config = dict(
    d_model=512,
    n_kv_head=4,
    vocab_size=20747,
    norm_eps=1e-05,
    rope_fraction=0.5,
    attn_scale=0.0884,
    tie_embeddings=False,
    parallel_block=True,
    init_std_qkv=0.0353,
    init_std_up=0.0353,
    beta2=0.95,
    lr_head=0.00456,
    warmup_steps=253,
    final_lr_fraction=0.0,
)
Each number is 128 + 24 x the weight over its row's rms, rounded and kept within 0 to 255. Layers, rows and columns count from 0. Numbers have three digits each. The size before them is the row's rms in percent of the matrix's.

# down: layer 9 MLP down (transposed), 2048x512, rms 0.0356, rows 1851-1897, columns 448-511
# up: layer 9 MLP up, 2048x512, rms 0.0471, rows 1852-1897, columns 448-511
down1851 098:160113110086148094129141133112129085084121093155137103140096128111122130136087109098132121094134089098157103166115139131125123169123106131200111136111111159118137145122118118098132133164113103
up1852 103:141075114169133122108093156140118117137183114147120109147083091123162104119116119093139091136107138150132114118114143101133146145156132163133124092082159137122112191141130108141112114131155117
down1852 092:161158148149163153116086106117169093022105140113102174162174126142129139091157123134130147128106098125123105119104136114114119140088128152140140146122119156087135091144135144128173121130113137
up1853 089:099170119139091124141118119095142134142117156135113161141063104091110130144127095141148118151074136133136110071161123082155122114106102119122142157114136161099120106184178114154095133146112142
down1853 090:092137143122156113085128100094099114145088118087138099104192139156097193095102140109130129086180151150096127125090143139135132148150188149099100114148103092137147158133116118137140151111136153
up1854 102:161143113162115111153128139119148181142131099173149122104155122145119128160172100144121098106112139139145111120111149093134132125149133168118089122130141162127149128144159078114139099149188155
down1854 101:124163176118154122135118128101115140142134166130099160147129123117178109135085132121125104108137099116124162144145095156170099112162141088115154121097144174102095159145165132110174135093182104
up1855 100:108147117158135094119119103145145164131158128114131078148117104110117174064120135139136152154097161107137119144132115131085096138121165108101136096119115195167140132097134131135107105138147111
down1855 106:144153094141154157121093092116151145165117110098138135113149088089144122124133124170123109182086128172114115145103130160151122061120160101125109163122108051119091136134115175102128121125136144
up1856 104:092098105139154131089107108109142115118153127149131116118091093125143139128086110127105129111113141140081120108102162104124155141161135137147152128113108090155090155107121098090152119134117166
down1856 111:131080110119096133130120136140074176107137120114144062125095094120165118158102150135154089131117070170100117136096103145124137148145136105115156151115133155129154150153098165134113139100085165
up1857 091:129144090099110140099121146155144137118118163122102137145097141108117090128127130168157093125138135177154100111115117154097127117147144097148121091130095141094136139193143112111101140159202164
down1857 095:153078118170125106115145099128097180211126117103143071128142148124124142135185133132115107123101144131131124142178076091110143122160125149143128119142149125153112154120097129138144074161111111
up1858 107:089145089127129129161123112092124151142104100134147136142114128106120173064170116127127120114160165112106050126102126103106130114124115121097100076139127140163106125088117130139132159146117134
down1858 113:153090115102138147102106121150134097148159128109083086167103138122125153106161127136127118141123167102134122137127121135103160118162118088132174128110118104100093152128152119131123152116108100
up1859 100:161120111108142105128151120117164113143124148145146146083102167144129128136133119117130146133095138096121108116111151118124136136107106177144149190124108093122138145149156115146104128130136122
down1859 093:096140117156111125116132170120156107204052107130131131145098151096142114172151139134123092141146116110101103129132115098111140143132153110133145113144169171107112096126112150089112100106173110
up1860 101:041104142094104145113109171126139111143098152100114104134109134112132139106126135109136126126080140090133120132116119092155155136129079111077084121110135141183130127140188087137130118154087098
down1860 093:139110135116120119103131101107129086000185084154138129183153142118139150139139124139118135087144099151156142128138120142117102108137120136126144131142124087124108094130119136140109145105187103
up1861 095:111129154105095138112142165103112135091163103107160144148153119115107087143158121136135134093083115110086114137172135119113161114053097175127154090147121154097139127157139114176076112095104118
down1861 103:133105136123093093140074143116118172221112180117107103121128095144135142080136118135170119102136187177147103133074146123116068155153184099110103137110108181111130116088147094103146129110094129
up1862 099:088122091155134111112114102148132134168181106179152088106154105137110131105156140168174184125154165136128156135111174085123162114098130111123108156113102120138136160097155087164139126148114094
down1862 096:111104140148086094128131122139116125124133118108178166113108113117120102126126134116100102120172148150164115109124093141119155128109140130135124081175146134098161118128098114154140108089155145
up1863 098:144114130113153124140183135105138093149130096109103132114133139090108117148114112127166121148144132155089139125113184151113125165124117183104124105087141079136080144119168099162115135112161156
down1863 101:114131140105088114111068138157105146114148077102141164146126167167138165170174157078118123145138152096165158113152135154139152134182116131142150125132135126141154137154118144119154165117184127
up1864 094:135097112138122112136117163170166135141083154132138147116132151115135144089120097076107109149131158094116169095079164128112152154140114142135143117102120139145096132151106104137118100117125134
down1864 099:097150140151147174092172090122160119065143105140131091114137106124111076134127147150170136153133123134094098144165129125149102127132155122119116141142123144123149113075120108159126125118135101
up1865 102:105132048142137087076125119155168185129098164158141105135128135103083133109145122142097127144135169154110081168088132100157155110122099129107076115135114161155123157127104147108117135159108128
down1865 101:121083147129123153111108186139130103157087142133132131163136132114131140116120118125114150144190140120160156119093140113132118151142122131152166125120101124095050096145137104135090088096131136
up1866 102:151102125128140115114095107138176125150139128103101110123121115129137146097134075116096130140106180131098105138085137084139177148118135135143104108126115076114099142132097120150144141156157123
down1866 106:122132130105085137102155097145106085077148127107174152095142147139122099106125140124159102118125091104195130156159125143073071102104118166090102123139126185129114121150128087170096153112112113
up1867 105:138146119106137122123127171123152134134127124144103146162102095108170084125089098149169132141109125146146159059141135155130111109093128113107117125090173095109139139090094060134150111129117129
down1867 100:109127135114120110101123131154147107172123109128147153114168128157164179132173142129135100117178119145155153136121149129145086121124119146125131136120112107143092142104153170143122123115075106
up1868 102:131164118126107092104131142103158089128163096125125107143072140177119115122086148114143147100075148112147149072123138127102129073119135124122112108097141153118150104101115127185093150137131161
down1868 103:064120113097129104151116155152075120172127132076136095113111154106106081154113153132137129165099117150104131175129115136156124170142122118127122126099137083158131136135125123144113135169133132
up1869 092:127128144170142128120119108161119110131143111131101141110127115121111106144119105087111092155148154146130142172135164097108152126101160132142147189124130108122161123109166131153150123157143131
down1869 097:194152122106135079116150135130129150152145091088159137125132142154125100136164141103111090164096141141122137141122089159138132117111114129086107096100108090102115117096153108085114149098147147
up1870 107:116150151113142103128100125130141136147151130109084158126149116105116125126128138128172166130117165096101118147134099160100081134119098127125162124124148123173137151153137105161112106130116140
down1870 119:107095133147148118160176129156127132121123098155171099144106125109118114094144122135046096118112129112156127102114115113121170137126126159164135130130166110162105144132087131102118160159114102
up1871 100:115125142159149064156077142145119141140136135145152106159121104147137141122123131099112119149092160129155087104137173081103157128115150150154156148130126150106163144139093111119105152118107141
down1871 099:111143113102097145138153124171146105059143098106073128163141140113164142128110131108167110146135112104098104142148158180157082114163103149085123119157112138137136127123164105127115133117119162
up1872 096:137138165132176108108101123159141125171153131109132149148111113066149173123160155091124159078102136116125120118117140081110116130156161133178088126087115135120150130150143103162094106135150162
down1872 084:090116157096091134137166156096117104033152144138126145154145162115142122116129146149129128168176078142113115146148114149152123145114089104109119126145166128095142130135125147142157110136127106
up1873 101:118097123109113134122116162063139171118142142084126105167103126174117173055107142153160151161119095121167098119121094088145123121156130121119156097147138111139102133123094101164147162134173159
down1873 119:146086112131167123119154115111122106215098150160124106101156112138181111118150103124096134103110171135108103172110111127150122095152164131104115124094118068144156117110136127118163156102139121
up1874 106:132149124164088113136137114123156203113152110154129137180113136151146134128102147135140077127134086128133098108155161134119125133161128134086087139136124150138106149128111087149136150104136107
down1874 103:183165130127071111095105115128131120171099157088128152098130128147056094087125121151170159151126112119111125130152139107122115143189129131132126117132148123125151105180094079105117102147107164
up1875 102:095115098107110121089132173056149111130131107112090142127144079140141088140151110096141175146106124093081128133144077135090113062122104118130124125129124149109129135171131147166112121159156152
down1875 108:081203132152117148151108114175166102164130130159124106135071110129109137125076133087103166131136105133118146128146156108123136157106130137124157154103133155098111150157147145170153111144154121
up1876 099:147096123174123104133133145134148141143158152132120094161152141181134146124094128139118150135115137128155147067081125130112116115124106152131105105134158081137126152133131137146101141111148078
down1876 108:112143118123136123102077142119104124146140125131142158147138149090134190146160125120117095157128141079125180100078150166107145132091158138122125130136126135156103164153152154109142123140099132
up1877 101:132103132135099136147076160113180132162140140115130092135105136135079139121141121095129133145104167148133097137119142105120117106117143114082095095107134108104148101168152091154129108132090131
down1877 096:133134153159107161123124125140124126138119129122135112091111127122177130124058091113126128146109132076118207148170109113171162112152136153153124100129125134132108125101121103108159077104135148
up1878 094:156095118085121115125121160144130139122151170122143159113129164139104151120126100113123155144190139126139161124079161133103113169138111185112123114135106122135141149130147086138130159114158145
down1878 098:091146157137141158136116146154155135169156128131099136116160094133098126108143154130149080122124133111140091125136145123162134135164117122143122091139093150178089136141128169123121133140095111
up1879 084:168091149118174158151095134122110141100124131079118165123138140104101171083129104133103105148103113131099161165144192102123119098110125135131090112106156145127165125107145151166133058156086143
down1879 090:134142124152117134138149139113114151170093126135134101138129087111098137158184114132121128112141154150135112090121094132132149129115133125145151102114094078160124138145130146112115194095109139
up1880 104:116120066166150084130177141095114116117163117138091068146137140130129178113113076116137144135110128108081087086112158126105108139125116136114145117148123113104141128177171165186131119116134174
down1880 100:108119170166161163102097117120130094190172117115117110123138123126127115128120108125133161055101114135127099117134152169141132121093157111180121158149156165166150181155112083159121103102115113
up1881 105:086123106115129125122124133133099127140108133086123142127097086109150127140087127170151090128149163129129103090107152077111139119103107122108144158118093117126127115116145148128095148154109146
down1881 106:155122080128123159129086159091136119070127104097147132114081168149093137123154158125151148127091150122112133111152126097124093143152155140125110140108072099137142154141138090118179067175100113
up1882 108:139146135128141142113141155138137128143091164145128085136086119117191108167081136110153148123111137086118163143134121149145106076160143129097155105102129130167075184133170129174112165128105160
down1882 112:140101097125097132067176149138116125135161067134151141177132087144154082114103147112139083122099149166118143138118132127106153107127115119103156099116097142121158126123159114158156158101135128
up1883 105:112115112160129128141129135089152116155136116161097122116139084061157154126080124108149131129133094179167162126115133156152126121152129072130116118106112113135083152130156108101087121159134188
down1883 105:111119155109097127138151096156109092143133079121125125125130137179115123144146125117056122129100103083095144119139142145120160103126148155148109171145110089152108111096113141177144121128089087
up1884 101:118133116126126114106157143114091139116133137117167138108102159133096115127110136098151148126105123141098117146131098131115169087134108135119152139113127155096100190118121112165126120110129168
down1884 107:135130146109146124152117162093158153191134112110105130130126092062141096141102113144143148114142113107110081135114103121162183124117148125145114122102151124124168102115125137114130165117142155
up1885 155:127103146191145133090102182156166104088134124113134114140133086119136169103123121124115098113136128129158112145112112096104112092097118128084123152120109148186097124150172131155126111137149102
down1885 106:123100126174132143130120149136146022000124137110112103126116122144169132134101118131119096140109137142115119146110132118125141119143139130122113125104129118147117152132131109127138142119125123
up1886 099:122088079115094140121122148135128140132134112074117124117088099165096147139147125119094137159147126136108129096158143083077110139109065118132156142139136139137131125097108122122139132128093126
down1886 096:083146170133142164120090138163135102127153098108119132085142148107130121138110180140110125102073116133127135135130152131173164125120144124149116155149162149138148112166107138131133120127141129
up1887 099:126145149149131124065075132103129134168104149107138157141105092115167145138095157099117168108126105159103125120153117108120078106119117112151116147124164189151120156166140095103110091107127114
down1887 106:141088106063144092164081115122128172177124141128108147137122135100167080106166132132132117165160132140132114123132125160110148098109089154121136126111150132119146108110142109089113146129142120
up1888 098:113112105149105124147156099121144134145175133086122115138113133149127152136099124120203150123110143123141119072143141119166114085144122113100131122123119129141120145154121090103106171148108168
down1888 099:130122119142173122114169166108156144177136114119160086122162104106141119124175172118128133132124157094089089164132101125134163090125139105149117147146130108153091129121135115139143089121139119
up1889 094:148139129176091134103136119085100088157149167157162072100107130166127095089141071112135151081092164132137113113138108125138099121086139118168139126149126157102167126113120111115111134156145112
down1889 093:129129114112105136103133108115171150195108105113132138146115104167153162159101140124118143138137079108096105125114118122150104101159075146126099127155125145101132161129084103151126180134080133
up1890 107:153082128148113166159150126127116124139127144117110110106112164147091178155125092118103131124078127122112167099121146150144097087136108089115157101114100182089117151191186146162103081132136143
down1890 103:164110160113127123140119137119094129139156128115163153179104108158164137176144118114115117140125128193146151125137116144158139087163199112145078170175094107130146148131097145145120142091115139
up1891 097:104167105144178130092109144151096170112110118120157181122081135155137139069109126105137148087100088129099140106123119119131061164102114111122113142143174114153127166110179130108109130123142142
down1891 101:179138122104107098119167145080146141104131115125118106108147116132124114138134117122102100122157158106092106094104137161152142140094122112137144122122145169115110062120108126175175146146118143
up1892 103:099099145138108129109130132150123173168160068115121106128121127116117155091126139101108158166096145130117097133082090120144163140160125124134091052140115126131145159131162132125107144118132132
down1892 100:146102116080148105164096111138112153147129134169117140107156109170131111113112120080114130119118129155110077125167130157107137132139137145162142128124104087114100117141108143142139161125153136
up1893 087:048151114129104128110118128107155144115148123171091131155137145128115106154140148132134158132060125147106113089106110142106132095099135103123126118120108119134130117125141134118122066120124112
down1893 089:125123172109160158116122094141114118105073118075161122082105124132114132181133096142135108123153162074149140119148127164197141136130129124113130125145157142176177163103129118149137156134166119
up1894 105:113133101097104098146126135091128101145147162106131121105060102111115126114144112151186145175112159161124134118130155146075170092082086136123096120154155093148095143136099165097098125124128117
down1894 098:148151128120128145179133127140112089171125124153143094161169130165103155142117149088096142095122084121141144102115126112092117136115095154090123106102140137143086094132129144135126134127175119
up1895 101:121114080113131119110106125123141130127175118116120126091134116126139093111096146105089109120162116119093105127135121108127157143108120130118109111129105098175144126093115101106123137131150128
down1895 101:109125123127162152083136109142152143129139121107132146155143130131157105137135193144148087194112125158121166119085105127106153119127146086104126146154171161119115104129102145099140111159142122
up1896 098:127164126120180134130101129088141126126164136115088141104122110131131147159148111108132143134143193128120116110120144134100125125091107146140107109123135118172133127135163109142084125129116157
down1896 091:117129140176135117124147126179115162171151085159170090140124126105149119171136102121096113141117130127154135130128122130121107131152118149145172131133107179146094173181112089140182166104115079
up1897 093:111121113117112148089097119148154139112093156151133091144168149099150161158117091089113127137147133134164130124149128111132097114151143119114147143186151131152135125122133106133099121138092117
down1897 096:124150107151156143159134093126136133173099124094112143122152133140137134149125084166137123114103143134072132166126125091142127127106141162170121114095085154149163114122154130117154108172102137